{
  "n_layer": 12,
  "d_model": 256,
  "n_head": 3,
  "n_kv_head": 3,
  "head_dim": 64,
  "d_mlp": 1024,
  "vocab_size": 8192,
  "activation": "tanh_gelu",
  "norm": "rmsnorm",
  "norm_place": "pre",
  "norm_eps": 1e-05,
  "positions": "rope",
  "rope_base": 10000.0,
  "rope_fraction": 1.0,
  "qk_norm": false,
  "attn_scale": 0.125,
  "bias": "none",
  "tie_embeddings": false,
  "parallel_block": false,
  "init": "trunc",
  "init_std_qkv": 0.0284,
  "init_std_o": 0.00669,
  "init_std_up": 0.0284,
  "init_std_down": 0.0029,
  "init_out_by_depth": true,
  "optimizer": "muon",
  "lr": 0.00237,
  "lr_mult_o": 3.0,
  "beta1": 0.93,
  "lr_head": 0.00436,
  "grad_clip": 1.0,
  "warmup_steps": 200,
  "schedule": "wsd",
  "decay_fraction": 1.0,
  "decay_shape": "linear",
  "final_lr_fraction": 0.05,
  "batch_tokens": 32768,
  "seq_len": 512,
  "doc_mask": true,
  "train_tokens": 199200000,
  "steps": 6080,
  "dataset": "wikipedia_en"
}
Each number is 128 + 24 x the weight over its row's rms, rounded and kept within 0 to 255. Layers, rows and columns count from 0. Numbers have three digits each. The size before them is the row's rms in percent of the matrix's.

# layer 7 attention value, 192x256, rms 0.0749, rows 42-63, columns 128-255
088:100157144180158148135079164146132141109092142123109172102139136125103115133126157103132123109114149108119167097114125133140138120141094120135117147114122139135144157087119126128101145145135144166136108106119145138157150089120155139104096136084133145129115157134203123152114123091131103144104109108132133146090130140116132109131100112107086091160137108110149118094160153110148146131111
084:142167117150089103159134168111161150126078160144159152101121179136123112107124107154152112173103123139160151156167134125128129099144159134097119131114158165124096091115078102107116131134147116120138151161140124127083126144129118153115102145136151107141147091119123179103156109174096148141156142126108101127114147128132125147118138096120137121127155147104164109152166113113062138146140
083:162127124160131162115139171148145160125126121126118119151159118103084144136121145138135122153131094143144102179085141073126125140071120129150122095119138147168103105114148121135173131168166106169160107102117121128146113118143173168150075120185131124116165131078100139127120148146173096122116119095140122116159147120139122137169124127132107157098098150153131135130149150109071152110123
087:103111166119116140113140130186163153111110168102107154162118108118117128117125158078130141146092123146135153106139124128140114110131052151122132119120135124133139115120187128126145132136124107110139116099178117096121130098119095138090149136121111100142151143106124115108170149144129147165122147113175121139142115121112112111117139141109149144106105104112087159105097094117089168117121
086:145150125133136126141116145096119167152112120119135116115093143144108175109112128139097149157100120165115097124111107139169146144127090064103126078059109119138119106090111113118126132115157100159092109098114111146167138109129114144177070111128114152131181117134071106154119158139114120152107117119147156181119151132137122079114136144155141159165148128084148163090116174138153156149146
086:129114115097130141125103138164128118126146155112154177126123129132160145138126157114164105141142151131097125138116125078093113132161122157116097121135110110129139153094081109129131118130150108175140157123152166126137112089119105119114100124178128126136138154159117153153136125121126145131131172168112157098068159122144155132084103097070124115118143130100127144152150129115115140113149
094:137108139153149137146119130169120126149122148147153177078144119151099130099131131115153145115133161155120124155109091170116098108129152131149109144123136106120086160103094140105102117097141123122135108143100134122129150192112135137129149146101099125128127151151112147162150112113100138071154153127093146144074078118127125118168133090151150110155101141155134126136126114132150100095152
097:124090150167150187100126132133127100127100134133136156138105094110136127114140132116134168129094156078124124154135120129151123170109140121120131103142155120143135091127124125090131130133152160144139159106093113105082106102144127122120158070140132128103131125124165146133127131110138084136159122129151127156165092156127154176117123118122152108125136076140182134126097078124105121123096
092:184145120137141153162139092150108128074132116107156134089123118128109079128126114094108122109104128085101153133135087138119147145123103150146113158166119122139134112134145114123121149161155127147147130138171122077105136170152155165143183146109140147159093148118085118107183098134169092107116110137107109105115145133119136140137125062051152123136121094131110105124100117128155101134119
082:095138122116098133138100111144097127091154153139134127162145143086113121127153089123162155121152160118084159127122126143104159131122084104104132125088137104151171161135137123156100132166154113150161172127091142067096156105143135176129116134134133116095141185162131140145099135145133177108126131124113076148150167127049144116146144151159124135137142144149102127123107145149135090142136
088:103180140108097140120134170135163146111150113117142139117100125120141144165143142146118137103116116162147122111161153082104163112114101128120124118066127178132098094165125134090126115117140117124153141153140125121137152119089093130135141114148152153104149062114117102150106118102120138145116125094162100126119118141125080125101140070145136158114085080153126095150139150090120138088157
091:208140118143136129106157126099149124082156108162132106173120136102128151111117141159161126098128142109086113098137166154159159117119147142142143128167141102132139126128128147106132094173122093133061109149110154108178140142102159129130128143096156104142147150130089155137121150113087129171092133125162120126119154123110157100114154097133129109141097095176103164136099086129135118142179
088:135098121145146131181143146140121155171109127149147121117123127146129099151120114092139134091128068154145146131134108142170185127130139124164125142123154139130137149140132124111175157107103144208138135088118154114188096126112102134136143181136179119142093101164162101112128168097135149147187120165149150125111165127143142141120176160112142122112148139076110104142122095105104103141126
090:129117168146109137066142114121131122104134119109119091091166089152109115101132138119124126153117091100146127104111141083122119143125113137120101123135130134083155138074140116147128101103128117141135139114122172126117155155088117150119158123119113148148129138118117112116104151153120178118151120119166175133116136130117111068156115122132132149154120153124112118121130144117130153134166
094:156118109131107141123088162171125128143132111137133113160153109173149118075122120132139135130119136134060143133123147129123132114143130119144169093154140100105128133071091094169145124187098130122136134149099120073153153107159105107162123141150133181122159138122112118149108138130144142092116104132135140120139146146140168147161135140114163142128086139128088096157109091140137141120140
089:100123174133149134098092123132159123125136165108171142151107125123109061161127130114154144124149089167138116109135102143144112092116152156135157141113139139093117156129108106103105085114089185124113099098107098125115088086103110155142145123092150102130117133112104118123177131147133159151086101113122128125107110093100130142087096156133125109076127123138168146125178080112132129101134
085:101069113167120155118106121139102154162153114111098127093164150157187115117161133107117124147153133149120137111099126112131102085154144109101115096199169151152122110099131103107168107152181156108119136130101143101183171117176109097138103119103084128128141111137141114124114126119136100113122163141132056133111134133122118118093130147111170138135119167135154149170105105131111085152132
088:110128097152127109111164135092125141112150125125113095142077157100119117095112144135114091165114100109100145162123129109085124135159082119162145123097128140174146093120118082141149108136111117115111076162146130146124125149137120127094094088128126130139159139156095158150139113115101110124177165130096152108149149120111142156120073129129177082145147156120174133124176143126138131094164
090:153128128127074142077138096137148090168128129139126128140090158117170133097121135133140164128111131103107139112139174135118153145146131104087146152181147107083157127151099094124141117127168125117083091107102141146100148149154127151152123126089092125112063164163108116140147121080078143098105105142109129163166117137104114167195136116140117168141135109156158170126155101160097125129132
094:093114132149094184143120127090122113139134126140085080137120151144176110103125124112091104143114126112114127125158129164143097103144071142149155110116127112124138126136090104126086108137159104153129113110131136075063116147151128133175091152127108147127111142131128124095128113102115127102128079152126124121165120157156159113130126173109127152141131079174122085135146129134128108105155
092:173136118136121118110105158144116105143138107172103129075145179122102111091156114131179136129132139096147122093126133119113116134149201101139114167117089140146147144159132139159095113122138111152158101115160128120136147136123097152156128144101139146117124166148120147162074150150157125171153132162120194094133113117112140129156122131144118128099128134092155149118146129123151111097151
094:128102135100143111143099115151146114104121117137146108126114117150131082140093161092128133156084161136108139102108090100121138157147152109184084143140078127163124153128112134142125121163150117095112123116172128092124088138134125085146140137119120083152132126104115129137118121134140118122157095141143132130190158128135145135144159119120149115133142134199130137156073077156123118137127
# layer 7 attention output (transposed), 192x256, rms 0.196, rows 42-63, columns 128-255
093:124121117104174142129117106125150119087111125146119132161121126137098125121103141153106127153126137094100112164124126107138113155186113169135154104153093161104151125154173116111093120184150165115118149136121156087160099145132111123144115109118123081137180103102162100148136105106188114137145111111162163152153154137127164117114181129175171137126102123138105081121119148111102088123132
089:089153133124137121125152098113145146139145098103136104122167136145120122108118090177150118124135159106110128116113148148124127145130093139128131169114170117114133145134150092145072174135154137118094131111118140146139136126122146120133113118115132115121114198104170143123111115117149154101116129145104124165104117132126202074121107158141140110153110111135134133119156137115154110127150
079:141136102126154153172108135124160115087123115109155142126098116152144171110088107152133109101139070085107132139116135128097151100147119119130149151124142186146119090127152125173085158128154129082125104147117140100107117106094147120151124109092160149141119172140139086120144145117101137130151110131147137087049127133131154086190136141106143125148131127130138094129160108085154126107119
087:117158116135137134129129124109108088127096123116195165135119131122091151138100107117126117184101103119100137137143151120138134130169132146122136111121126121124150055115120148146116120132142121153090098085140164124099123110131113125156128126136113152143137120129091163127111142122123111153145119133138123141114144152117155112114128162111110124102139108142192136123142160144120198130102
087:099126105130098097117123114137116115136123165157110163103109118085119119135104147122129119132140095080089162095143150121123104170160172089131151138124143139076138093108142171170123155159095144122147137117123111168147079145111146096128108100095077110101134100158178137133163129116124143116134143159140131129181127127161121127140104114124178134159125106124089082117119149137117136109114
087:137096156119150158122146137098097104153129088152117161134128162115121109105127117132129131160127141101177068136084182167152118156130084113091132120090156141126110101109122180143130090089084144136143110137135115142088092110136117161113127085125106150083124123141149075194084124128098141120103125094127106131146108143144133133067138110136140134088124117146126143119118153096124178112126
097:117086108134128105124169128149120136136123124143132143162132116142172108126131138128086120116177140115112148139095093150140161176136156109145098146119109160156097203136136143128135110153143157069117129138126120159129095118116148122134120168146148107111114095140118105148120107113142123163100101147132139116186144093117126171113148071122072170131142084124162112100117221129142148138134
096:114121132085137123114127161112106139147080126109169133108113059123125104143093118118120132166112092121086108156134141174138123101155107157136092154160144141150134133174154144091121162119103134156174176126151134112108161122149123124083080160150153145125139123118129144086138158128165100144089150163134119114088182133147115119126113147125114131107127115099140121162114103113136136131135
093:122110111166112159133104133095134137146153110115126119150125133109143145140148115175122116176112097126146129107086125138131132133104131118108157107135115162142137121134085150119141138143105125107118106115124151114131158118097124116051103112174115116176113136102162119189129135174153092167124125172108093131116129110123096155093122128148104119135154124163143135095115153145090088091144
087:133144141157138136084132133077173142109126107156158070090128129136147110183133135127120075109158095145154127138144133121090114085108098140159123107133100179151130148134140099124141123124145080105119133161101118120171094153096110125120122126159132105142115142155121083128095092147115146140133179114121170137114118113111098111101123134101098123191151132100101136089134144146125158154137
092:116186146144136149143126130129126144137154136122127151119113155164143119136097127116123116064136116152138150137149114100128116141184105081137160110143114145077161165120143100134129150126094104161124102140103154152102117130160173116146111099141117109104144110110138125077123140100136142135130111113125126094145119119058113169157105151091125089163065104151073118112153155145094106082135
092:117128098125086122081114135114138154105142122100184178075112114092141147154087138082127126096100112142168107110129087127109117115154149123113160103146109098091102118131104132131147145149133180141144123139147128153153134152123105091131112131082088177154103157132092105123109144129109153151147132146128149135112146135146177138102141149123157122191097157163142123122125132134137117091136
087:123098124128165142098157108162130119127104142167112116146114096143113141174139098139114150075091150107104110127096125081124156110125121092149143137167125159162110081133132113119101118105129143134120151143126154140087103110119192106126142076157171112131139125137137154168077138117109142146154128122124170140124091109124137099092131133142172119116106155108155141147137104131128113116147
093:141127083135132177089099125111109138091148118122174110127112111117132130126128135132111120147111116148142147070117140115129170121147144140115130120129141153149098131080132167079171144135124123105140132171084112109145083135130147120134120138126105127125079122151118131131081112130158079124153152115103104160158116118120118143129135098128154144120157174108134168161158142104136126140121
095:134102164116142079158125141118103125121172109145154151133103093102118163084116112093085175106124133158099118109095140133089126094086105144135131100126104146162114125152138150128148157114145124137168136137139101155153140156138157125123142137118146125108118149110141096156154078113110129111110117156130102087136147117152115069130094161114149151143151103139113136141145146144122163104118
091:119126113130134164142124157148129133159135133123146167139115144146130145121133120123134157148124122130135132128150129153126126136131132118134085121128130108121157092145154157136089111129121108154094154101135135171119148108138122160131122128189106113130147155136121098104112159096137122109135143099135134151143166109138178075080138146121079131134113141124178139121125156137126107142088
089:117141174143149116126118123134081147128087091139101085113120107126098180145129104100121155145103101130147138069105115172115126136118148139111129158111131099145114113120133171136142139111102122182152093113116097145115129100070098107104131142118151143142132096133171086173116126152159115192120155164120159114160159111113149096065144157133100109130111072133112105155096177103105169144118
095:137097120085098113156130102100091143106184078097144132115160138123155149132122103159111118117118121125158111130108134106123098128131097144079131165171157133099147193139128148141129140136173099136096127146136165150134136123146120108174091160079116132107124164123178135140112107178134133120128139124130138125117154139116124136112170108085120133126140132130151093110147129098084101089079
093:145119171114144109069140142125122131130132141154144117131152084108126163151120140115133118149162118136153146132119132147111111144118136150146112125160158163141144137106183124109190120116171163169111149113151113130154155162085120077139124130139129163169125147127089125104112116162145129133123164108138105104133133168135173119124119141148116089142154101101104133098094090156173153109111
094:172087102149086102123137163137130115092108145094171152156138133142153142144134134162168148159113096123162146109094122118089104148107138125098108131151127184132156150137129129157171123106133137121129112172141127152164084161122085163116131092143160142154150133119122070101111123196136136136135137118106103102087167119131070116129132165121134111133143075095096161137142129116137140145124
096:128132179127154128129145102153147177108143140158115121073126084103136130151147155121113122117110162098171171144119138119163120124143101136136153080109106133138102085089096163073094140149146134118128138135142144145153133097136134114132160120126125143109116148099130149163126087136124165115087170125144081175155095136140156096121112144144108092100125155116156129150138116136146117160163
092:116147144074114130157118148101065143147107120118124137166148125122154179170145129117123138104082120124160158179123141101133142090120137086083108129133130101148110133128131108147134196105137129126170116082103099121145145129134120115110116145111183168155126131123096138145121156128138092165126098118095157130107093125137120106140140136148088110130130127055097170130125095118135101127109
# layer 7 attention query, 192x256, rms 0.0696, rows 64-96, columns 128-255
087:140117122149128119163123108157135125130138112141138159133150111124176106165131128118149148136160108162142141128168153103133178101129157078119094156131131127101136163144101148167146160147139167151109105133152120119168146166137149131148120134122113126123105134125094084130072138107147112155085103084130120104134097069132143174125113165090128098113123096083123127154125147114140096105110
078:133093142129112166184169114105121166117120130123104139121154097125154176131125106115105125117148120158145157166143129102085154104141164131162140145143123100128123145105082118186128154108151139158115155087115154130153126124165082146172104126115113074125113121148079140133152168149133094127105128090081128052092101089130102106111119117122161127128129110118121148095145119158153153145130
085:089114163133134111145098148108106136118115119135114113095128133143103113120095101145112150140100134110113096090098105124123124124185125174104127144119147135154110126118101139129120116067092104156116146147131112158102131121111129121099142059113147103103079139121150100162117136172106146130189139144111158156138136164110124087159139159130186114122078135165082128162083117108122142122115
092:144133136117122138148107141165122156107075122186138124139148121128106097112118153093141127129139119132110140120142143131152132127147136101161093141178086154116139163122143120138099137142111094119104159145121133121148164122140121115112140111133096139119140102095165088105119101101151134093106087104113113128109109172097129142140117091108157110141155134071120129129123164150118085137124
085:121129111094148144107133106113140131162152121097113167110113122121116119117187148153095136157118168125122117146083081130130116090085129136126122129100136056154116087118165124147143112148121142124131087176155118143120134120115130115139111159128154126097105112124111111145137117096094119163146146150141147130095079150164125127140131133147110170111127114142154142121152155157134183113121
084:107118129153098111134121143120118102138126105138141141119151129138181133153086065130145076150167115114162147156174161115135137147146145129108112150085155178155089141157112108100145144160113150096146100091102086127124134157123104134096109133140127169103136176123103128074134118129139144149129113119094117143169123131141126155157094108144150125109164198129108145101157147107140148121149
090:141124123123123109093169113125140137157104139103149148084096103088095131126097114157153154140139117100117134190146158128142141169136162145107182087113101076141155140118124122171127067124157134140144107135136129095148121130124130147139116102124122143135127154128104130127165128144095118121123100125144080069115112128145130107186119108130119116118139123154145132122136131157132163137156
086:100102089140095159133126102161160086124149118112131100131077176135118132144112112132090095087123121159152098110140110106128096124138182118138155141113134164133171104152131094173137088116106124105164106132086149128136090121121106147125119123132113155124127107142109121108136170124109150137138129125129109136150107141151137119099104129114136116133104082146148151139122118137089104117146
095:112107150146096090130155106079113091143138150123137150138100129143112138111129113108130161152146095142097106189130155140087164174116112126165151134124123174102070173143126139082119133124157135134111105109122121107133106143180161136152158091136139159107169106101106155130143086139124136126118136133118173109135116151090133111103120120149148131146124139126137119117084154119144149133162
098:131105138107134137093112135115129115145139099096140141130147140104138129135119134111100128134138155107153103125091120144121135098135159136116149082152176125144109146109115159169169147118137136118144093139126131124156114173111164157149103145105101127121162170123113150150101106148150131135112116128101139119137138159159145169104117092117121147111114124136163142103115156133075115126156
091:155154122103131110120126123161162150123094113162131121119116149165101122144141143121131140122092156124134095139127135080117084127092165164147120122139116114112125134119146097129122113152133139161130162182093106129117168146108093104104148116160161181161101127134094099111128177132125113121147145162182119134143124119147118093166105096132151141066102102172131124125101153147090102134119
081:110146100148119118143108176121162099142103113157153102137148120107173142114146129110109111123112120136132131111187138123092107108125159125107131139090113135167119133160109119138172107168152158145140130122143146139137148114100110103166120129110124144142153163149090128116156118150076136092168127098192131151126087087153103073146123116108121161136134138127146096126155099179155115153118
085:082112089129123094141136126105132103079143120182103135082160152140142126129163154145111131124152162125169110099113104147131140108110162106086122122134148124144153117122183174099165147165126147077125124125168150132141138088140152117150114141122135113135153125140106124138136136147154154110141094108162139171156134095180166130114145145149139107130145088147128139125147137133125112105117
085:106171126182106139130134102115137119136150147114094111116081144161096117168144091148072138164150143158139098144107092130152096095170127159120153143140034136160139097111112123096109139128150144113155145111097137118140130121125112125123126124159114157101143170118171152148133151086132078121161084128133132140132135094134127130129126154128133152158118117093102150123146154118091138123162
095:139111150127112098116106109112100129101130131167176126135150150137130121122144133124115146103073133137124143116101114134129107163129073140135122117177127129144150149144133109129124158111123106093131076104132152129112131105090156125096108160133139148134112121137112157115102103125141119120108155136120149127110173146142118103105152125165109089135140143149111134081094103127123105117068
097:125126125119139102153101157124145168129182129124095126103101132177144127099152110117108116138110120168091163098115149132134122150155150086141088094169085145097087144106134134126148153115157113090135169131094089150104118129107163144169146120159150106138110144100156117166146137146116137109119100109142121101156081110167091123108139146103130080116125142092107117140102164168103092102104
093:070093097116128146144121118142153124128110160156112142113149126118137110153139153107122160104131165114129144104124152110093132102176135134127134111158103095170146133110120111092141136148125073157168179121111144099121130096148132137133150121177115121152079132137114127175160146122152170129116143116132121167138089125120130113167145148142114099139118170111144142140133106092128150132126
098:134147085125115137135138128153099135104102140136137183147108182141145159121101098130165125102096129117117142127151159133168150100125143147150149103157171125106126152096057159113185143144130114087083128138147165103129149123116145137123128147108142113095136163160114131115086097143152126127093136077077105096128098150160070132152107093144125148108104132112107131115123116133124115130133
097:127094130146150180127138123088141143161143126091110098132145117086125128147096140119123081155135127147152109097100139186187181150107129123162136128099157137123117123151121097105139095151131113130116121125145133094160125137128144125127140154104153143119144135115115133180087119163103149145091082136131131127178119130183136139090159145163160127131141105110142123142108153169123075128152
095:145126116108133125114138103128137134137140094112158127103112168123117151148156156131124161134139109146114089140164125172111116118119138165030150091144138169131142098075125113156138121147167137121127078122141148108127121124113139136095134124130149142171141164121137117119137122150104134149182156147092114089142168059150132124124091122106126103132133137110166098146151127106128142105168
093:113172138086142086103130166154105115163102116135116179113166112119121124137112186089109090129107098128098168121113107100133089163098106128128121096122138160096123126122120092128144124101096146180126138132083160146151118128099131121152152118153130109136131136162117131132142158154107079115142139154136124122109127152103108097137150147128136115094104126128113075156082154113094148136145
093:118162142119118172107094104161155101104106125115135114095144105117136168112148110143133146105139100119121125144117077115118097121118117139076153122062173137138129144098120102133113117130152120135134135132072128104161134117114114098116144114130102155104144091118089178122144147175114110139134158106146141180134096152124113166112119110128090151146129076122140150109059092121089132115129
094:185208098142149109095112144131128136080140145112125119116136102114101139122099157174112120099123123111173115113157150135097107132120131166097110069118178149153121113127135158142162118087171133167094138138129126117118151115125149112065117123094112157111114115134122127097138132098135119095094163164137130134089104094149137165167132129102127125153136142085132155154096092114138129120144
103:145087104130121137120112167181133167149154123130101137163142167137108087145137152136109126084163131162117108135105123183122119093186130106091120143134118111117114113133110154136128129136082126126127121149121168133119146156104064178133124063157124134124165113151136154148108120128148129081143139116143150132110150118184133109143123110146156137149128127110138174124116088096126088123157
092:147146137119138142163157111139139140130098134142119100112124129136147152139129098118109125072171102156124174122164121121149116129119118130169150111117125110138160143121143098179150089094144102080152116146148131115149141147105125112145149079122165148099117128106126085148121118129100119076143120176169121123147167141159150122129106127090149122105121110149132101141167121108142151153137
088:091141092106116112171102094122137158145114109100145104141167156142139140102121125100099139103080145100105116124117159100116125096113130144130159126138113139125138122130127159114145130143142125123139132128150113134106177104179138062107100155133121096109142124089102120183143137112100134107126150141101096145100144112137108164045165143105070146114108144160173159081076175134137100117083
095:144150147145099151134140088075162134104164147115142130119154109149151130148181151109107138083112097149137154137141133126093119094078140152132125123132133142157172113159126122112139112169161099114170131133144100096112135121127130153144147119160124158084105098106117135124122116098113116125162129123150094128112091131087115130174118190138152127096138090159146118119141115139144147130091
091:119142136128094154119125117127131101144122143101148161108155102093126101185123134110152165126153138156170126157158140115144133116131173128167158142144177139161109151119139094172140155155141145145111126139099168131083122112073156130131101106122108075121124125129139100143128137109111134155142145069117120088060121141117119100139129126131126158100087110135156140147103112149149115116124
098:117149133125145116128124138126111119116153126127092081123083148133092100151082132134150174118122152131116071151100123176091141142140156185140130085081085115104110156151143066140111104124142130122128128138125119104154121144124144140157144133120119124128136101129126133097144125108145114063151129146131122126149118118108135131146141137086156153133086085127097144137124138127170107074121
089:172115130115133112158138088147097147136136074151100119117141146115183115124172141146170161155093117156144106177144152098118135084142159154131144147086121133143077125120146122160142142117153117061134094112149116139119068155139113150131112150114099101111128151127179095144119119113138133081120147095086164101122105148141140118131119143085108113122153131118129112125109072129113137141109
094:181126106076102147098137136175115137145119133131148136123076153165095156151151143135096129145142101123121117163153134151176107155157117121146125129127121132117125103166179167148117137136154122110140091128105147109091100135175114172091122168096144094129130095136122161128150160124137149156180086095153149130133181143112116142091139125150121130084139117160136116135147155084112120121073
097:161129077114077122135119086086129129132145152128155183151095083145157115108110125141116112119112099119143135126069160150130129091149096101081118107161142150067151113142167142130119132122122112145122128141144145159137114128151170105141067134132117115104129140140127108111122151147154116109125121119155161151156113146109153158157134126144110100065126121173114110124177120144119141134155
089:125114126143152119145129115155085128135088085135160131137145135142156125152075095146112102130105101147124157107166132104087158118103140136085128164135168125101167162137170184178153133103146147103136151129128141103117115132119150085115113119114138121167154136127110139107117146123130129174142094117158126081141144122172142097119148158129149138148117113156129165132110156116165141123116
# layer 7 attention key, 192x256, rms 0.0712, rows 64-95, columns 128-255
078:125156073092148141058155129148136139092165127122124147150122112138134131145180143071137130089161132131147141117097147114153125141108174101118120083131125131121128146137132132118132085096131090121168119133124153135099139120071135158112133134130135135143108137153186120115143138119156137095110124086095127150076127122150105101134152104141102122160149160138114082081136107144113131130150
085:154168124116098101143115121133146136121151160139126126119125093110114138152126172134099157139123103172117155128108111163067139113143129114131136141161074159117114115146123125073150166148138152154118138149123126125078134153137122111114105082179124104132139108135135099130134122183116121128156146128093120125167103124162142139139147119153121108117110125139137161129151146177101151119129
083:148114138108102136139138160109156113086118131128146126130127096170112106151167129152142176087146129132202120143143118102127119129083161164122159144094117103134132160125108146138102135109117112140153130115151106137142158131161114158155094122109159107133087129073183110116132107120105121125100120118115087155142142095149104093118148134107136130113125150114125068153097136172119093116106
097:126114142118157121080137124132139092139144098181122115139169110121083125123135140160095114159124063135127152121134112135118165138170127140097095141101138162100128132120109171101090138103151128135115106129141134130180161135120097107096131096159153128119120139144134137110086067111138099141095126133165097140089180117148094155164111131142135127143162149095130093156107094133095173101113
082:139113119152110130156123131134117137141107161144126139144173153118117132112114110169119109119127130117122145179123143156161173103103126130199126097106112128155163126122149134104106158167168135121097165131164126093155135136139139124169160132126126146162133124140128098105099130135118117146122103173137077137111123111127141138152163116123109130125099152162101135074084156098115106157114
095:149144138148127158124138146141130162081138127108127119127090117105096125107145128048112116126121143139116149136099102135128100116125060105119129156171093156109076114107163114157134096135137116120128094125159144138065127160141178132109155140149126128143160103143129110136110133174134118094128156097132133104105134125151134086100114156117070150128147097106113093136134092154126128155116
094:153137109112125112117116122124144188126116152161111124171115127138129158147102124099153095111121103165105141157110140136119093106097125108153165117113126105098158148161101165108170126125154107157148122152124080134102106095072087155110152136126101132113093134136126101116130158102127090092161111179114168146081125167140126139103161137136093105110113125133154138093146172115144141127116
092:123129151091107118166111072096143133102139146103129124175067084128162119131162134128109100135152132115104114142064116118137136107101149115126144156148103138146111174101137100139134143126056136090126171101119141142116082114161143081148101079119103128109153138127106090159122074149127151137123114129170177123109097087120154100149092146137115110177133115119145131148120126121165167118117
090:125112133159152175151123116157163106120159122127142112176153121125123125100198145105126117164119129127074131081119153088154155107152177115118155120092132091130117108122093110127150102110079144132136105100097100117105093131120114119126120120119140174125135109146126124162125108122130105127134142110129148192114109109152139141145122142127148129132138145087139155117150156141127100138146
100:140155130143093130150087121089094198100112145118140120145138098127132147162144191098111116088090126132152136127117088179132129126110114145127151123113137126118162148111145116061181119116143165087119122143124105100109127120125134147108136154087115149129097129109068114111164104147137095164134127112141141066114110144111140093108127081136119103167143095135122097135121112163122154113138
097:110124137088113130072096141137109082159144157145123155123149119155096154082136117152135119137074133143128107132173127097116160125167102165119072095136154119149094093164141126090136080104109099111130125110090125110059111147164110096152104131148130151131074135113123111114103135149114124103131135165119157166115107139137126131114111092148123135152134194177171108136129119145134124152127
085:160163111110149101123136159126097152142110118164137120121150134131100123111135147097130156094150097137150110150150084142100129138138125139143120132151159108119104135109101144129143138130147108133126141144153180129106116130114139102084147062132125163127146123109172146134146156133137099123141088081140128112099136134136136133101125137077149099125126099096153102144127115076139164150128
091:124126168143114132154134140150151181135109102075125132077073178134113137151135119116163093134113137118129128127082151077112162124113151120147072120089167129166104122136129093160109106125156094166128138105129100153112100150112119113118115139086101113102111125101143121118149112124113110165129107116126099118130090160101143108161136194111126109121135128127128110135150118154127148157135
094:129097103108165134092124160129148106126098168153141139106137144182121138133123150108132128106122138148128138149157104106127130115146108117124148118138099131075157135147116127084118148115087095088108104157124115104134167116125136151138133118151103118135103144133103104106103101097137151156119124119119158137148164136116116113103127105076143185162122103158135113139090160098100122110134
098:126123080100086103135112138143107136122170137127153089132165131155089111117119127156123112156153106116133120154150142107082114165126144156146158131111119120131101150141136138134128139153116125118082125162105112121158140156144130123161146139105170110132109167116160095128116131115169140154152157140111132099125170137167145138169125130095131152090132099150129131088130164140146175123124
095:148111162112093135150134104111136141117104133133142130112126157080128095169146155147168154150097120155105120138103099134090133159126097121175133106121067112096105113107142136121094156123103117180072114077139107114104139111111134114147081169129131127130132137126143135165127137184126139136115109128123057132165186118120125149124097108163160135124092102130107105138167119129125086134117
098:158145135163171111150147127117108149130138113105162120183065145154139196156129122162150140111156131142157075131104142117096133162111118120122126115112100114154136113129123148111143143098149118128129103156119145144091127118116149134138120108118124125114135141130112125148107129149155123172109084141120109109131137120161165140115122131122093113098124121112093149112117129151165101107113
082:130079123119112147149121130167088111113116115138145126169100118145123107131139153084118117139118138136163115171145121089118139141137130135116069149144118124136149140160109102148133106085075122103135162123123099126133113107113140147125098155139162134125102125117089105106105154118124150156129140129127146091137134081132140111136114103073123137151131140100144111117136172137129203115134
100:128130124111177135127108169166118140149151081141141160150126115086139132112173114116122164134128144120145133128115120092121126095160100136129140136150109090112135127138121145093107126087158146108118155142144097155143167130096133132125169140094113107081124091086126111147142153095114104141203171144096178128123138110146109124136150167107118110098146174110132164155101133110092153116086
101:083131107140055130068107144119106117125106112129170140152186138109151107124136098159145112150142115076103144091101171186127136148143114169171146152122097151145107169130107115129125124123145138123105150154117150145118135093119128127107146136173147140074120117153100103159171141103152119144181159090075128121146119149110116108130136138133106152139163118129116117132111143107127118128153
096:144145123106148126145114115075149146104155151126110123167124062163118158112136116092135093128154121131092120129104116102118094143099097081126163108111137114105138138119130109105070120135095085127106124165118090131122120139172081094096128130111157128174157121153103129124116184135142157114098131137145093134113106114110069117136141137109140162093150147097154142118172141123160078164132
096:160155131136111157166098119134107126104116170065091129104120177102132142123118143127085124115122144105162126156158110108134151097165138072111148121135143079151143111163146111101099110089152124084137094156120121156122083156140125133085101119141114135144131134115143173104140151108101110121111094116144157132089109136131133120120144128126128144144093144138195136152208157149157129136100
093:175143136137144132150091158122104162152118140113121143178121105139126148092110078129117149134124081128087138138153118116150148160160148113074130095157129121120116148087125113152117116160125138136111157142094090096131162146137138120154078148131130100134137161093092184126135125099137115082142178123153157164153143140150137148147117099187134138101141112158119060147158126142129118122138
097:151114141158107118128159127108152107123092091108134141088117129109146150146166126121080117146102130122124117097149137121152099129158093101144118161144097089072109114142112122116096142142086126111123138104182105157106131103121142093130121146129137134113153120148115152084148126151151138133131161094113148170118133128149140127161138113104135109114124123093108091152072128166130152108127
094:111166125151119125144122115118123109144140122105108160140162150128148093094069141117126134152117072090082116139144083137122109120099137151087097153077128123110177148114168145117148119071145135137081134146151091151113165107115095121113149093157134132156153180141121136145110138146129142109121157128128116095112107195114094102126142160119133156128100160121105050141144119111099126148115
095:090156131108116064123125096121139147127136128100119104164094131123123146176097115147180105170162152125106111150108137132183149108114152107138150110108127139164106152147146128162118095143116109147116131122121127121063160128124164127152104088144169133112147133105135127147159151078096120103122078115136112108120128129120140162069138131169106160129160109108126140125140120135124128115096
100:110111151156100140186133127122102092147136138108139125120145163118059088090117092119104113126151143154107103173176118145119089110091154101145119120117141131147176089177100121162134104142101123148084151126124121131164111089085168149111112119133117118133107117115110110126120164163141110125113157151085125136141129151118152147095134165132134113147136139154110120132062131121162087155158
096:139083110127140109138134144114129156105156099127120078157124138150191102139123147118132121106121104147128145133137128130114174130098167160156101166121169078145139127157116142116117085150128124173125121106094096148130157156187138155152129143121115111140142101125161164111128122121137107135123086171176145174102139139114121150141116102111127068165132138156127111138108116080143128149128
098:111135138149157171130106117149120145116143128135137120135111134111176098146123159116096151111123144098121124080123130096160130136099140117099150152178160067141169129128127115123136089132117071106157144158140153124099135167101103105123116121103123122155161165145107116118112120089123173105113123082120110133143118109169083092136123146102136152115152134122113089140107096108092124145126
095:122150129143119116090132145099145134162127117082151090119109175105136102103096111099139095099128153131107181129162136150131124118138125111132143152129152126098126116114150116136118114147150127181148127146104140152146144160128077135117113124094119196116143139134135149101112164162126156127142142110069107084165124118114111143117123117161123156083091142167159182100168176147105115078160
099:127123137077131153141138114115123097077127133119125147123109140126129106103145138091194138151152127141099090127150145152148142112141091132131122129110130083122113124095095146121131137126108137099175165085137115149148131138127119113111129103110104098125123097108108091116151158106174116090106096156100166132164120112145097147122080122136134093149145140130107104131121090160155174108102
100:115133082160116127156127164182129109103137120121184096139103135144081146125178126122147115130127196123111136156070092108147139142131088122108137116117082110105122132116141114090114164134100122127109139090151125129140173085102109129101147117127150140120117113075152151146141146107114141145126130134149148151134123104110131145126124114079140119114158121109150189129074122101105105153120